config.toml
n_layer = 15
d_model = 256
n_head = 4
n_kv_head = 4
head_dim = 64
d_mlp = 1536
vocab_size = 4096
activation = "tanh_gelu"
norm = "layernorm"
norm_place = "pre"
norm_eps = 1e-06
positions = "learned"
qk_norm = false
attn_scale = 0.125
bias = "all"
tie_embeddings = false
parallel_block = false
init = "normal"
init_std_qkv = 0.0172
init_std_o = 0.00314
init_std_up = 0.0172
init_std_down = 0.00314
optimizer = "soap_variant"
lr = 0.00336
beta1 = 0.95
beta2 = 0.98
weight_decay = 0.04
lr_head = 0.0282
grad_clip = 1.0
warmup_steps = 200
schedule = "wsd"
decay_fraction = 0.348
decay_shape = "linear"
final_lr_fraction = 0.02
batch_tokens = [65536, 131072, 196608]
seq_len = 256
doc_mask = true
train_tokens = 622000000
steps = 5102
dataset = "wikipedia_en"
Each number is 500 + 50 x the weight over its row's rms, rounded and kept within 0 to 999. Layers, rows and columns count from 0. Numbers have three digits each. The size before them is the row's rms in percent of the matrix's.

# layer 7 MLP down (transposed), 1536x256, rms 0.205, rows 824-930, columns 64-127
110:518510459512624500453573424474619392482472487400465579576492490518564508565522479461484496567573469502479535450536520577621534466486515518504445399387535558518436523505527518453488432562518470
106:474555570527561498541530457459538459459432341607479382500462480551508523511451552473477418518426456501518498532516476479517535512521476521457528428519546563566521502494452488510452582530524495
103:566465454565538477550521525474504510555509481457460545446535496517377499546604448546453483522478453582494503522520528503511562406378531410477471471539493470439390448456483580482496479472516443
097:473576485553416551544502558492435462569554487497529557429519468517449588493519530499448496592634465551596567448509526485503453562542523437624532415502498431483521356483569511501571554537496518
107:543506501525535379487521561562413428445511478460500529508433515415563429502505575503487567504533488464499452470569591606507530441532482543544473555542465576495548592484542435455515489431567524
098:544422478547531486447442514495522428455411496482508512490598540506449578496472561541535602539573512483536460542544441440510389538473546601534476448458351526411492540593563596509472537484618490
112:503519502432537542488521512499503539549497614601467488459502491495511504506410448488544506512514431510466451543385548470370452577438398534492456474505517454389481582512517437556478440489489502
108:514557452536625502458556491536513510571358545423605482473530490584475483469574535475512528459492485432555446487517533317466498526524613507529554458498530553510462459495501414530504523460521566
103:537476565556602517556458380545498490545438446575500459444477564395475520458457419575390427548509542524509503581557506486519555519556437547489558582428582540521613466531455516505568559476471469
090:451501501451520426570537477451566538420437535551475457546506514459454455507469501552524432527447592493596620633533445475496472499410437438617549405579551506470499461501572472573540517496498461
108:487470534408454482388421461383464426507449518526557554533588525619412453476478565549490566499538471444517617532485405587464549566454625586444498469470480513494440530471478548501482569478408447
109:485579398475480432478451573561449487486509548400558517361536490417577521540504461489429613412439619496507539508550515517492464462468488498532511536439510544524407429507439414558510496503420535
103:533590589497427405468457515485511504476513576554507485492449409613551502455517498458475462483516531496451530525497418514577543422447514565503406534516539540559526476544591415443451449469452520
098:517601475507541447554522522601537554488497465496472481504471443489504545439538539542488466508521530587552516478558395462636504416487439522516444494557524522546495459469444473507437461411551449
101:418453440556584499529533535450588494368497539424469491530583577464554530484476545619497522509395429515550493429486447520549425598620485546497434492486557497462572433446507510404565454576553486
094:500500577403396505522557593483492485539590479485464482517430555556522466419483548549559493545476463478472495560340527495586541475573500460487573499494547556418441446478546454428506559429603453
107:400472510571448516493466562480532488475524435521474420501510561491475473568548566429514444494534578453500552464466481517559520610559497465524502465543436448553574456455513518470586441502569601
099:448542562525432470502484590541558491555383529525550529549533397461513492445505571496466506507504548489440513484489454541418502433572473432484495530461437524477584476596436364568498461441565535
095:520439540559471568504470541449516597492512465425494397490566515499463431362448500527507488451585515562517502428540496504475426571467580571448474427554545433598460456466608539470537526503423552
097:441463615436423516500509474523497477571531626533503481506449515506455536500499509541588530525475557520481531495498492526490462460599501413467515508384482472486545396469510521563477410442420442
099:455507463482515466497460493543521485549509414578620560485533482424480539550480566552543479497460513498501533524528480427515480641458484575524478537494474522472526421493512482493479415519516462
101:476532527508478469535436433473557511484584571444407505483546512447514491534354462470578495563496559520425489505472458464415544466519453482456531543537427486483439418543513522532535465444495441
095:565498568513509492453508509468534522425533552572384469388517521427502558502537568577463512429503465453517522446481413504530497429466496488397407569405619505512462544525493501572519472534519504
096:469464465564511490595436557493515550574560489524476478509448473508503496648460514443587510514569518486441465615490468573438447496552429535495469520508375556481398489504498557458489462526459526
104:375404447637497454542513489435511502398582445489547526526545531397599528509443414401416501476428500549509371566481563545569483475495546462473536491479511521562506548485522453506516541520429514
090:516479466454383504454496528548612568577511506488504502547471497548441555512509541515491487389503558555503507492540504493544514482522613492493555508595394539553490577601585560465503481504536548
097:484519526530479468505590367567529546490494535525560479525430427451469488508432565635465538503489492498484505344476463502410463526500520589549475565451407497433571470476323492503472449503428528
106:438465513449471543542518454441597434551582491482464435504489449518561489529521483530462469543506422445515609537454537544447483466450440491495522460503486560433359497504397463503433531430485569
105:586418528424540436639512437561500515540480450421425527491447404522505548528445402444520540463504486582541560520545513496445580497464528519496587535601566460500514483453485482507467554483533608
092:453520472536558440475492608474510479441473491580450508551437501520527524441571575544564525572490504428571578521526491504568493561471486490511530424543574547564443428420512609500515441377546541
111:536539508557522461566558519410506499572418557524511537551559549555408536571474480571519595445567593534489526573460519501543505538503429509548553499426448566545527488487511475480473467481585458
105:443530546517455538392551435444413471539433527537497491489508407508513467509469466583531493518475515498558552497526425521469472458499559509518474438491509437516439524535495508501460539520406453
099:505563541425424500521502457515481400485439379417482549505542467461480537525509471516620493502514523476450532549577506523484541525521419515475583432500445514412530500581571550399524527557540537
091:529490507476531418541485483619478539510540598529462469617460505507566519532450396531549546540521493476519475501469528479533492517517491482543441476502517453566524531430616548540481554469443519
100:510471530574467490595531603517603572544496398539553516574481539553454540488532459462501512442551512543430491513486618576486516491489525531479520446482490538442514525448454490583530533562435529
096:406522556425499444558459488426504484519433510497549497474503432483542492543496544484528493494480533494564583463423406624451512573485467517502471522458517592455524499457536453533521505482507473
103:532548399520470447457506565460528443456476450480494539595485525445528521547548491490469441494510549563475572508520390438603544566525440486558452485538509434495443452470416475466498533492507558
101:541436497432543509556525464512487567455526531536412492448489566441508548443557531499570432508563536428559445507507566502487651472495515586530465446464494478499465533493531512502475454530500502
103:451548459513478484457469505472468565497557528519491509545379559505488450547471458458588437505544532604459591484549530424498499441498460555524596454489603510519554433437449456529552486508460535
102:468547544521521503541539510479425343491557422495552482572565531555538493614551484505506536551407530497587381499441558417432436534515522527426498523409576548531503459518537591558505508493493489
100:463527597425526498553526538468534447413444503470428506560466483472501483507582533444531504483478474518505432525525482553538629363550504454524520450443469437480613525514479453467561480506494480
100:458444517492468545466430533439474444458416535391437456463398429521483494579507437473500597482550527560530541521409501539537567471493481497470498502539482483423501447502484455528458515444469535
089:443451462494519562544458462550489495495463506456573412482529588462588511467530517437463515493538504491537489624537542465518530500423466543554436511439445505431509540499392524537362476579516436
100:434433476596511496461579476509554567531425583544517507578499474563506476494453413417511545443513505432530489481466468597460566481485540479513461604511447495455470444539467451439484497406523414
101:512489464469479504448509465600532557454412538520445503565476494467633499454493459544464512527522478639578556548461457459519536544426428428467489535492534538512532523502547492479462487508459564
114:505523420551490410443459551443547525566471465511635590557526528433373591557522489460462575393459448540512486462580537510545463548487531510489455501422530469591382474488481540482459587548574438
106:470489533506496455476442479493478463475539534508549460496473543491475455502483450589553454568471423487480512567471468568499428472574515565473507456502513553540535552562525483449536507575492524
097:500495507489445488543577464444464601423500470461419438617551406517567546456426481467495560506491499531576466521599557603415445531561448497487457491468483460558531412514519575555429452448466513
111:518518526473406437596459525489476387489570544466509565439483518456471563489483468448500477470524419506532445527557482526435554565476508515478575504543490543499523528518486536614483450466565559
102:523549416523508543410546481344526466573501543461523487546506429542533522540566514596532468561505459390445483468555571469471508466597580520563445510437505505486515528504506535413603491427506508
088:450493419512416422513513432475523454461474450544486483572500506508538556545516494516518464548571445521453516498552563549442505509545507477443560431368557505396497441463524489443566485463520578
088:508471554425527393508406464502465561587565551503527491434573469533495417501512487501531553546523510463519463541500444490503410572423464514509448484490572426539552465470517452596451513382495541
098:466502517406405522500529515519526558497586384544446585547596605486577497478383438450481501466491494432495401414582526525410485489511534442557611498533496542454467517540482498477526485543543512
098:535484571490430549516433478452411435598541565559420542513496396537455429552524512462479455586450452501499422556482576540612432514518460542563522510509528420451385530396427428517537460523542422
118:484458591445462457479439581421462497504442462459541488453486484494553434528478522468583525432611619519437443515404540400519530513502558539570570502505515569561495511416471497539597473590459517
108:512481499534439522511438534441559513517529457591486517538502517428519403513512479500534460496523544469505553469494588444464454505511442539563482501442552531466383494446522493532478474581405539
092:518480501429441444472366536543401561516403433541570472499497485562595564506494408518488524569562531514569505513542503482554466509532529491558550466593569523474604548456380499477458557499520416
095:467369435521481580526490546516501475506381573535544495520474585536554494490460438470504473533438453590514522501458571571601465456556430442545431445508486540531482389439498455392468532581534474
106:438419528600406509536493480537506496429539478454475540482438539514479578508520582460552414540548476558546531442507466565606521481525491443508459491391496447529474491436486508519564539501487535
082:427521532511468502462544441505529466630468463495501479475524636435491510527486460536415556498496563555518461449471545568476423512595540451522507426509517498517617493538436528464465421476533476
102:527478574435503480495539514489603522520467504501570501611511520537545492473478495480413530455525459496666480502433477420483479517530485436502465475494496557459485550489564487466512560359600486
096:523573422540531540528499483411513502482456465522512474478429514466545421560484473553540630380604436473528488506483540636543487431467560482419534463569427467556496577502448526508544564554455507
130:512475442543461494486483483507522552523412485474431563544504497480500522471576525504489536519446432472482462474473548577517553433520555457418403509469423544518472521488527456448472426485492486
099:587496466470414522432555532567543431506493475512582478498431581512498515479459449470481488429452432572520509519476557545482564449437538441479541452402505589495590449586574499504555446504520499
095:552468505460520476559471560594526470524475478541519509523507519538568446454435468517509421475552430501468530532458478542522519508421437531480422561507429556521416495472456470489548432447448479
105:536494493460527549431516517429421518497452555531346479418479635459426506447524492469528455526610520534394481367466485501508509426458529479532600485400415573545467537542542470446562561589473536
099:501384537463504496527515546464571585462524508453489467451539460411485450536518440457504536531501450459436571479468447501521484500456576504584447540487415469505484558641463462494539563675488605
102:525486439462475432533477529445557527521540450469475516566567568456573619568433417489408543445477457549463439561472504422462493541525542471528593508477563558506458474470527534480558428533522411
096:499438552530476509447506463480448399563472549560450476514497449485665496568383521506487531489546495591538543448560446520531497508548475462468447516494498541429559466526544411459588558470490487
099:487517536457547472493474462449518562581467450483484518482505479538460503504464471514536530477519567473580470515510648551539432408490541541564486512401522479544551497487508544567519649581619659
098:495499506508602522508422526443476496472519399544505464531489554487506481483507506475530565468548464478495471449528520416479432465466502497541436451400484468421454598416538458557484527550515435
099:407497379505565435496418460425512596516564506454484414480481441492529523530453491528541487511509457442499465518569432468441587434483507521591457505536508452517550498483619402553472541521467371
101:397514527354516462486552482548423551549478452551537508501527460445583579505583515522493438541450444452537565590515477536511541528485544449535523475433529468440506444526497493444454478421459466
098:474464553475470474520528468511488473494479465491511538509472412561499578567476466479561565457478496592490469416461467482444520429418484480421454563574447411541491484495441542491528525551472489
102:595554549530461538455474575648550545540469537515548452534426490430443487468485487532484514576557530608552600548435518533537478502499431544582499546503419426501545492526546541483552382501502490
098:566447493435570479433589500537541472527442602572513514506455447551451610409500402624525555561511531562473476501468493522558529459502492532538523448500440555462597477433565454519524514470517586
095:475472446577454588487481494509428486472486527427574458484524447561538498448440539443488353549397509511573478550426522483556542461453464557555482477504506474540449486529434514453490543543566534
097:460506519582463458488419431490427543504528491415530459466504415459561595524516488506562484492475500551482555384479460499492497511552501502481570560454460580448646485506416457402482522444485563
109:508513575497522556486408451493466411537526479519445522543437453562459581512468445529569425515574498442469515533375528515463544515543501531482507475504545454438463497509476455556482502479478457
098:517549435581503483471427503551527517528472454448467652412537475504485382514576489535417571550518494510467573483469434491479524520444495511448392498500540512546506453459511390568522535552560582
094:438592469491501480489475525553536475550475493497539528585550411515470541513440465488446524538483494528588498565621514586587498511495480510507497414514478450490502491578451432420395502501428516
100:468451456493395556468564421571412475528488482428534533544527528458439555426449423559577439595432453448545470490545539501507579494549455427495496513392418508411428509596555545498444411519522456
103:491562491476464524544468538437451494421552519532509454499402456567546504474505470476498493428519447504564496546467424450488628526501491461529418510435554431532421476514556399453515357530540469
094:471524475500562488475597534447433458473431480516581514365562583510485464420518609452537467499398513495513459475529452588542416533503419584497481463549495529455560459489495462471480521525524502
096:468449502540552435507448518394458492427514616484563557514467501448492420486546510463469524554501578482466467517522545484474530450553452429562503537568417558507579529512419486478490490562389456
102:524490548534450582428488563525530458549569488489579487488501421607525486453574462502420549429439572467453454406530534491552393534482493469530536537425455582621484557463507408538595414548503581
102:524518484428549529489379458470504550507509517542484559566610530495440514575571531466462505460565505483527603435474559523454500496488437511500547432482548516487533489474549564461536471499485524
103:522472527437554547524575523501537538539501455412490464527471448521447455582520454535493422503464546531415497497454593479580489454510477489503482484515451587579532505462589504566549531484483554
102:431505466460415520487493391520591542526497507477462376466497503468401497501449479526466500531505535492472570611522623553501522463532468567441540513462420541421485479516542577456518477471464456
112:546471522428489526551512401477440526558552514554582587557492550409468415499430456531543426521447468482543407470516552427478576442550430467514458539427422502515492460593589498488472497464469410
105:560494534441415456559502427604435500499518509468416478445525528481354524547505482518569449505501518505592491513492562509517554581531460573457569543460562531460540502556524489460493471495492482
088:486557381595451522478512464497550500404482555508531490518506493495440514428467469567483542463595393490574499530488492502451524537390526430500526484522535487552472540528539454427522490535430499
118:473519486508399475465470511448509567570506500471480444617534563507454523522549461455505448593527458470485514588522543508521609423505533495491595525490504562605610437514529559540420549528463535
095:537488531521487503470548424466424507433459502474507435465510465460496531506541433508491506538570550427577461498531533499452517457436479400564485580612565469484502424489393531382516503581489473
105:505466537576527532496471539493495456617545513566448482427497572555445511444499475457612500496469526471485523443533573479467532543409442580518513447472505471547456495478516426589520427547499530
100:448452463481572511478533524542478507558538535547459432482534581504491549506474464459565576560625435569528418453497536540510511503487469559463505500443459520559569454372507542544525501521511490
103:465560487494521507464511536526492526486520540524536489446503443446356507509496532519532544575577508511439390577380479404629539505381556507580446492499485495536499539475490502555524541393512553
091:442425497506525472461509488486492476528447550494498507611563463594468438423574470507458541512547458422419440568493436526488400491524520518560502508505544493405475450441463463462527491463429471
103:533526514478360423471598488486514425514382521513520471530495472521466605565535487490481475548425391524559484570486523490553562558494548499419523434525400513434466499465461462498471512441567474
109:506513451464477551486474446464460403585521458462420458400517545523467541533485541474552543590461491464494455589559500514503482489407502517477588553473495501439569447609499456465572512479415446
086:551508476400513497454572511525535500530421535542555441454538535563476490571492443411501400502530502526510447503498497490473553527500509492530422503541562513513506509497500457456528414467474513
106:426429466473456470482558448476465565422539426496440472450463516505425475489456511566425498534517484470470493460550508441547432472438471532446445542477474481524469533500439429500463551564574562
123:557441574550430447518469496523433544487538480464457487476541511468449532503551476496544544547533480548522498491534499540564532496674479544612562418539508535566429489501531574424484483526507510
098:446460483520500508567427490533517447538516458511438552538605496541520411506598540492434544474462476438488517451567466493559561548529546497516593489441514488513477496515399485445430469493497590
092:448409514446447504497522487594590571393538472453385473555515452472456441468507503473546564459507474483486486570483501500525491537484550466571549530578535469532508434493477505494407542472500420
109:418434489462534478524573492565516365535525475441465504505562594464401501490509512550504511590444466526578529441536558423551568506441436573465524548518420527505481404550485544468460558514482540
100:442481511537431520473539432459573469494496512500528529452493490545572615590550475566447459460452517563563457513499467367556538597525462461475568508416512563506512594477466500556404489494441474
# layer 7 MLP up, 1536x256, rms 0.2, rows 825-931, columns 64-127
100:544429546514531555461493583527494429443604491489507504524518393500536562566438533463438545399407575485485468450418601550416364509626595461571590585505425519565541508580477511411461524460529494
096:505466556494503551492484456437437482416432589534455413586477570559552500527483528482563538502543484395521480494464548530477448467542474563493561612522553444448478665585508485509435465511447455
100:535442517525552448477557602487541555511449527480532409501478468516453496424591482487525497571474474439424527497480541498522527478445624444442446530454509507532401484384388505558507491387518576
093:558500508451507483444461392471510527518521511495478487525527546371484420524605541457485530429493494462528523507428502568558468453545404498432543602453344462560523518520539424519473433517491511
115:430487539452467544482515480530520516489561516580455509474410451546496500371539480414522506484581495422399584468417525519500535468508493507472606588493542470496521493397483496431504526442400518
108:490454533453442498519482543470454523544469501476599480482500476492537534508523424538511635570444476554459508483431380537498498460486379497539546477496500438538496459519483527565430514482415508
107:477540450560563489540504380438524490673585446507516630527500556515466510595592584444460523441523380461523521499565444472556457549464452464502484575478481524498512496515590464594478485527476485
103:456467496494456445482526566511590525419497554484426473530555492510455519538521440420560523431447487547560507455531447515552493435602493421560480462503479422498427487480472477591420521476423593
094:515582567638440535493472504598511406522552474463474473511522521564468530518516521477489591486535477476506408473465603499600538518546555489497443610426445526520439560502527509422442470498503503
093:532479557592545479482534473350528528502625501525456510488486472431481506588555526446468543470495484514589401510502579522431482399522568523492532530551461465442491490524497465328561542565553524
099:544564414439444513527463487559461477576471533490535457535524509508501498449492495450498524590420472521518513447528496424528571503499619405514517445478503490430448453572532428599526497558535554
107:476591549464515513576559531599527527516468510526525511508539485355440525441467509554629525475535486452456537507528491522513587514478575486463546578437450442532445432429428586421459453464508534
094:445424578531419511458488522391517524511460565477529502491473542459457519479407488491444428498499540469523520481593573510421552498436476569561493422475534505462428515568470508444499442510515556
098:475445570442512509432628574530521492612432513546457422555467451514499487381414447510550522457522547488489481422530526525520500582507484578502528384505544389554489517470475481503535467529498560
103:423461494555631522492480420523539436473529461502479520488520564460439510521499548544444473502445535514616390359630535496482481457531442501490460486528451502489442513502566570566414533528456491
101:426513540424450501506480458487575569515483453493479539371496491515463483553517538512493457448451500555453438411557448485468522462499541456541482536445493387492481584473495528548528451481543479
100:588499452517577513506475345589567524561494551415470580444504500513492545539418385483470460459438451527491509433412508471485458389469490476541361548492492559472561478569569479524479531587487478
104:479552415440562476526508502523490505544480555466462555485551479527490430545531461449550524482483409411505497562562530531492520433583502500490518527473526484486578490515485335514478483455591532
092:490470414443523507468553460479594468593466520593504442562453495468537487493493545546558506475630553486540525483417503464587586600430559454422436477555501513523471495443509478577448569611497465
092:483521527533566462510484486535491488522490556454518519408477481490455491447497428448617513481433528470536451434456474427483519432504471519476452506485548382492556451460507508607523547498537515
108:545495440523537475462581616547426516483384584509550489498495465550469458486574545536484487531577456389551460447515514585583389494474494553528495525452501591469565534501534469558567532494433581
102:550533558528496572572495542585549446482530438384496537493549574473482420456504585448442539538460544510487509514477538469476444482579527521542467488509503563530454413493473542559518465494515503
099:571495511605459472493525595504547464493531424479498593550504539491453501369520549517459519389513551499486494569580444490421488511483523493469424432524487487564548581441465551553442422528484491
109:595593515432516558484608481499549527556516552550491543429440521478527506468499456536565530497469477465422560471521423416440544548537521552624574457533595425476527491480431581554571540575452509
087:529443476519526463570498529513476499410446439515454480493459499516536538475498425515533526508484465472434514491421443434492526467562500540482502469446469488468462516500492440438539437602505524
115:528465454457518536477478605446446430559496491493500507459620585545581513515567384347567539511509513509462433578505550498598467485492475413510507463545545480520468566485577580433452521482528496
101:523535541527510555474400419579533443517422546575417392583536517486566557442511444458489514482532477520517501468558611519536498494577462542501530555551491595438408525561492437505531540501459579
103:496529501519434461560498498440426556571561578475547525547509537569419467532503461636465522509431465446513510499579451495502528619545522548519424513418436465476488498475595508468532403467493408
096:546538518500452545548535484564485578489504476392410408489401565486529424463559568443543437524492484488534424466463547475514566481534520447423499502491447572406605453470511432447443493607496550
104:504517528515610458491444569345495522538482553515521537580435521546497513503399532554453440438422458503387565490401582537539400545560490473515470545481444497513448392532439506485415459437403457
107:598510541443472481415448423567505527456529546523499513513493515540545513542487534520507477580454442418554547419513445485450518439573455432569472499508502560495523518407501459447440515486472500
100:564522449498596527444563514478439467477526567501424475546396448571463497480496522493397432541424518552547456533485478497394547502513485519495474499422561571506436499407448450535461551565549438
087:492565464555540555638492525429519420582407501451452503411435459499451494484560582464424405465545443492487438485577479558448419532499594548501513562542443543410527610503369494422527545445530497
106:523473570445482499471499482438504514465573579546529485474461488447479513452470486431441488564425564492490477573501488457487490507527480464500476543503458527605534512550471565442489410553594494
096:469504532550350627512463500510507570467561537446469474445497526573484556478513487562476495480474540483494445550593548478559595403421521519514535518536524405494525444551544509457527582528407573
095:506430484544370372571435468490445486409498477507530444541464522441482559523518563442509521541489432429456544467449500482589541406473618505510536554526461506479468549482504489496545455519507603
105:552448485439506479537551458423539415541468526580477459453500492499490424487530483447426575370468495549510487518529573573466448477495533533481508592469457543491489524478483433528351437507450540
107:481489568486420469536515478524574461490517535487480492459544533447482531471448480492508549423494465393485487553502497552459467489465512402450420562547441434556496573473508529466419426474499474
106:533468447431560450486613474533534544585397620469464566481462592541428410523489447528616409463512509481550503527515496503490482518518424445530497592465506492505515539546509501586544461414523558
094:488594499476513573543451472563486596493472505546411498463506413545536506575455485496519484470527517495443491525490501443478514498546528422534450613520426501495458445566414482482483505546503552
096:484430491489491563429552477487556608517467547461401501507461466556478498562348479483356480484459512533543469476485479473420534533510492445507439455418636492564451542550438550516547469504417505
095:597523559513569442501549553514559563422530449474423504446508445505434506621543565517481532504425445494484541386374445530521514465498476425424481477483515421520482574444487395430590480449478512
100:573510611555435569582429463432468508510476555482409514501544519435591511507477573499580489561501538543470636559467446516589456538479482510520439476461548475505491515527505516531515455550495532
100:519432558478439526469527404465547455552524506473489569533547461549588476506568437487569460538545526511489540520527557443449490577388407441479544488558574530494498550536454540501441458561571608
102:586479439522536488568484420480581441458462619580541466454483556426458453448436488484587559503497458505499552489436470598480496495562534543494417524455516478520589547427524525553392488457423493
102:505493412546441437569494559549461477515533494448463525489510452482523480503500575541485551456469490398560530414524517470534530551530441493489578507532454516467459536498535404561426452474547411
095:463544575526488542484430530484540503510557510533559486368443524387450538451532511621466463435562489486481490532474433424509550546424561548582542420503471563469521554533544505451625504563527519
106:480550499383471531486514403466468511385649517420550457487516585406549449551500568525537500526479525502498460451435594467479489466482523479514452459477483480563474568532537454411414511509458477
100:500479506506588566557456559455572427567485453542375493509464527479491557473497471451527540498556492565578508498524499484516539535413464417520501530436427560510565473520570452561334461513472490
100:457511514546538546457456532499532556557482468504495588480523546458521456445455509471453501406453532529481485438458465490522490447593585538428539510497393426493428576513469586506552476501489505
096:519501521542485551573583503579543487494488490564450541551418518450494499522474485510503539529396492525519509436445500446450576493572432411556565507469492466477491514465433575379546449502560512
094:591553522570538548481505505626533438463445450475497432523428507454494475485507553522510513462525559480482523530445493515472558481491548445547499548471544381496456408478456599561502505598462576
095:431447375480504606488604520473451498483517475419548460552391463565439555503474513445528541417494500430476555595512522480476538522563522411506504420431492454476502503504555489482433448485582476
112:424559504441413448518586545477518442463601527512521582466458542490516569474416543501571548460517595475545434488487465414532527514607443449488536504536564480507490482525460542457528491519498520
102:482512499472556539537437490595511446575528556472465523565513454581490493561468492410482583496595411519535581403492525489494536500542553473410583477436451452468529564497555516548440397462568435
093:573514445510559475473600490490499460551557497492444568493475468429488385550494562517511485386511503493424529493454497431478528585487448519520433517438447517438454501518592447504527498525497641
102:450559486534442479492494559469524459477558537482488470524424509405494539511486501552507415558572511379434490508644548471499495590462599570486544557517474542464561558526489576504583588517454499
099:427451541476466364469437487494484477471506458532464603510565558548449461439456519459415521494448523478506505461434516454474455578549445555511583571520511511524505498656455524479555540490464611
095:553424484466536597506480524545471519434515443511454496553543428465566530458484569533584473614495537476516495535455507462522553553565560570525584548493496512572462562487550462531614579542501515
106:399534482484521524461469580443450492480468498437531568393543476444414539495626526526581463596512573481368558609544481543494507469540513503444534498529427461583526544486469508564488418487448497
105:489473505503538433486456509526461561514583566572565470439538449567484478493500486425585441522447542531493487448549509438500546585488460509461491482458662478500543561399575392459496489515491578
118:455502511459443430594472470473525574459540489478515521453511409478427543491496443470490466422508452536500455470491489432440531533539521553433467512523600521415473548571476430507480508481490473
097:563378422500494584395630503464509512515440489579455529602563441472608507437499552593528530482489471495435445484538449468529516520528501571472484515480562472436451495531454530580528573528508575
092:458507477560497612468434465473562484503552513466469468490556420502572533523467523622483557480520538449501519467471412525564442407575606456534544401552512494491506541481518564529472496555426567
107:546481534582635417499453530517553539590485416490514534475512503453540559506465497458393472477490460407589533578592459423538487491534430516435476454583465583540535462576488576469439509496548571
100:536527484525612469510457510537456491457465468555491501521479517586492478448563603557453549509513517493546429511526538417441551424537462503481511447497493581477489511408583411465502447367500417
099:475490488476504489519470513595468534533515510493447445477495507440481477500498529516583421513502480516443523451562518540585514436426580398489471506466476496471548439544455467501561607450496520
097:502567450485504499585510540475479641535530515420536528512451539443444410460603485501496465511508463467463477496445542490405450544475469503575576561528498521476487590512470538480376499531444512
092:513412486464556537504558555614515447517486372585598543501599457560497534426583479604560582503501497450431453413534517511449442583578497446471552501535481463524497392491415486477487396486535459
103:536463521532427495498567498480475552493496530418462585451463556532460439505529518600504372431485523497523494533548455529584563450500402530512495520439492568556522515446466460504506588486527542
107:605521544565497444497532619594467441427433491564490501554499570496551477506480523442462517453545547538457542477378443493530465464516488446512550408496522522502491519525398501524569456450495552
092:438509456507495499575476548535474472514488504429465420494453498466575567428547463552508400400604459521516451546498520509539436450491521450428466499532494490476519528495455580454547435502657519
090:445531547536582548432478423496499427631440510480479509468419501477512540547500543546498525466510503413546530517513444451448454487537474470428498515509423504474522553487516585468466419470557441
092:461462509527473534553505418459498481461511482475483607539557457502548483480555477536515474500446482555509438495518470394431635499490509482540554494557606550530410478481548438491504526471489606
100:434545526607442583552423550517398556405590444525455450488500536509531447494493576486457434454478535482521449512513518497492436476513498504459475520453490414550505506612419569515496510490499417
091:525472402463633522426544590362499532463527504468507537442509514509500526464595530506435594453495496467409505476477471503480432562485558400443477517475557430544567550438470567616521542428432481
096:621553376507429473468544498495471531429493551414427506508518517478452487439614458535462547533466463504465507515530515460498513423507538504512573512532532566549418532477455495493539524423505486
102:504507528531533366457452471592407463551525505458534456488566536441482434415533507473532541427449546602444495553466473550457486494383561519535560557513512484475496496482515515495487450493557515
100:547523519465498481446589509500475504509463526550494419559461518481499498482568547548531445513415484532604447430606504481453422390492464515478555473465478427491525545492497539482486524445526427
112:525430482542457566478518491492533494491431532556521475511511556535454419474497560480553449473560501507454488406475571530507482474474470528475473569382461559472420538551547484511534421473506468
107:498511568440521496476530445573545467489497515593526511421493433457441456506594523546403537520466488496497504471367464526437555429475498491493604458536498510505559336450424411526411478535478511
093:450448459486546422424479556490525503455502506531564500518499443551523539450488461477434540439445495561434512614446552516529414488463569522540495469539567483577486517499522578495508572631447535
108:474473472519422483479428472519511611492544539476405497592538417508573632587529396481417562460546469490453541495533451568470482467506550483485507563477600537525526550453474459552402506457506528
098:455494515497506489464598561559450474521471419535382529467538502523518506592476516470531463509513476575511443471455467506543513436465457526494397475370579449576468522536513399523494417427517496
094:465543580505457503454506372574503450476497495496447438506501464467556410473504530583424546456581419469416558470399561621498517477523419525503482612501477549474495553546507458527416545562451536
103:488445516592519513582517466517541570426485459484582504494484526443431435502468506545607422552587554409506394572520429458621456538538447502512367487514406475563493481497459437512390502513486442
098:535438538476551552465474444482521546519456506547495517473442507477544430372488556460504533505533452467589452415549525473424421463514441431520544435490504449432483435516410469486539517572457480
098:492454503418513518431553495469462457554584623547491478420469534434503509544563484552489536502449370508492552444504503457538531427608538414493502459440462463482445522400500498522487567428536562
106:460450483470558571550491482517434579513524510530429467496559531508414428536527485536545566385417479473511433426589586474432565396511460453505478559521556435445479517455498517476458596532455540
094:602532534522430500522541518510546442573503502448498499494496545523622509470528480459488591510490545500527466471550494487498511494468511514412557545510505461511451405539458498513473466557488532
106:553412581460578484565463453535487526590510478528532468433561521470569520586557463522477474565525550524454559496437458523540479517596535493409449466463492424418541476458475459580521466509610454
148:482455584453535539626502460474518606501619431486501441380434515519467426468391408522413476521458520451543485462465534491504502474435489485560517477523391511511504632453497616498455481482497471
085:453487453533508539507416566557504510577525531466505520422555459475538449505464621523471473534625584454498448510528397536503403486511555457549464577552554451466504525468407514476489460492494542
102:520506477525523488506465471514513494460505592506507501487487528507488447531546529462458436377447451565535559568468497464549441488422511416540509415460519489476542507517475549418546540557575511
100:512478619518465430451466488544510399512420457492554539478496475493551566485512517546480474503439566453531494541463516515504520487538476478519498598552540502359440532582434437536498524495464469
099:506493584534586505497526401526504504537461550395554420458590572392419490491549483576450469451420440524518493443463425536463544420603514494507522386547514562519492493479564529556476562507492582
070:438435518470464520590406421420487472472510445607451504573531513515576445555483500475546503478521413511485467508542460512494482510597501470479552473525558476389451455462393481574555448528475600
102:464526524506452555586490515545466516471415569495418633444478522476488456536540488621447537495457458420432456496526468609459471395560465540509463517418476488534542540542504516545599445531455407
091:528538533577529481521464523490574555473583504469492506473467509472511506538488572435531504462607422541498524578580467508484493474465504428599530527425513457535531487541461458478404399518416449
096:447539433528469536551492465517447492520548511475492547520529498528573469430456501576488588548440437515459605477537480414507508443492471554493553546431509531462458579450442489585565509487569486
107:420544580568435492476501506462449530499410464498473542499517482462503479523542452475488455547428439440471476514525498500418530513506527588523459496427565442413512593494480544566417469507523550
123:539571484522506510540503507470557486474562497545428452482621575487519554512589547518517550485535518537497509493444460503459468423457554460478521486465481438532570512498539558416498526497545568
098:479494539538455531497529519504527512530404564517516545562451493521467542554435455548546556475473533586467451506507522515538485419528441460472462497491515555419506445530516531551545556433518466
083:403493516500518544377457440565427486501529596391547566458429554511563525483459460439486522553449484509499426523511530503451479507501523486450463514564529493555379571498493487512544447513424568
110:436533438525485538490530485474485566484541503502503527538528414490568507517494444562469478500511567534405483545404431499409535477597583443605608478509562576476477569492567494495538441438514474
081:389546514477476508539536381524572454573527525528483586467461426466471634597498467472532543414384524537440559401556552469527499450473450456508574545445520533556571519454495553505484492493428412
094:532476475454490434419625418482427443557411547404480542502556532524450443480441422483544483445518550528424470412495534516424555502465477474534464444515537480508519536499546535508596571483513565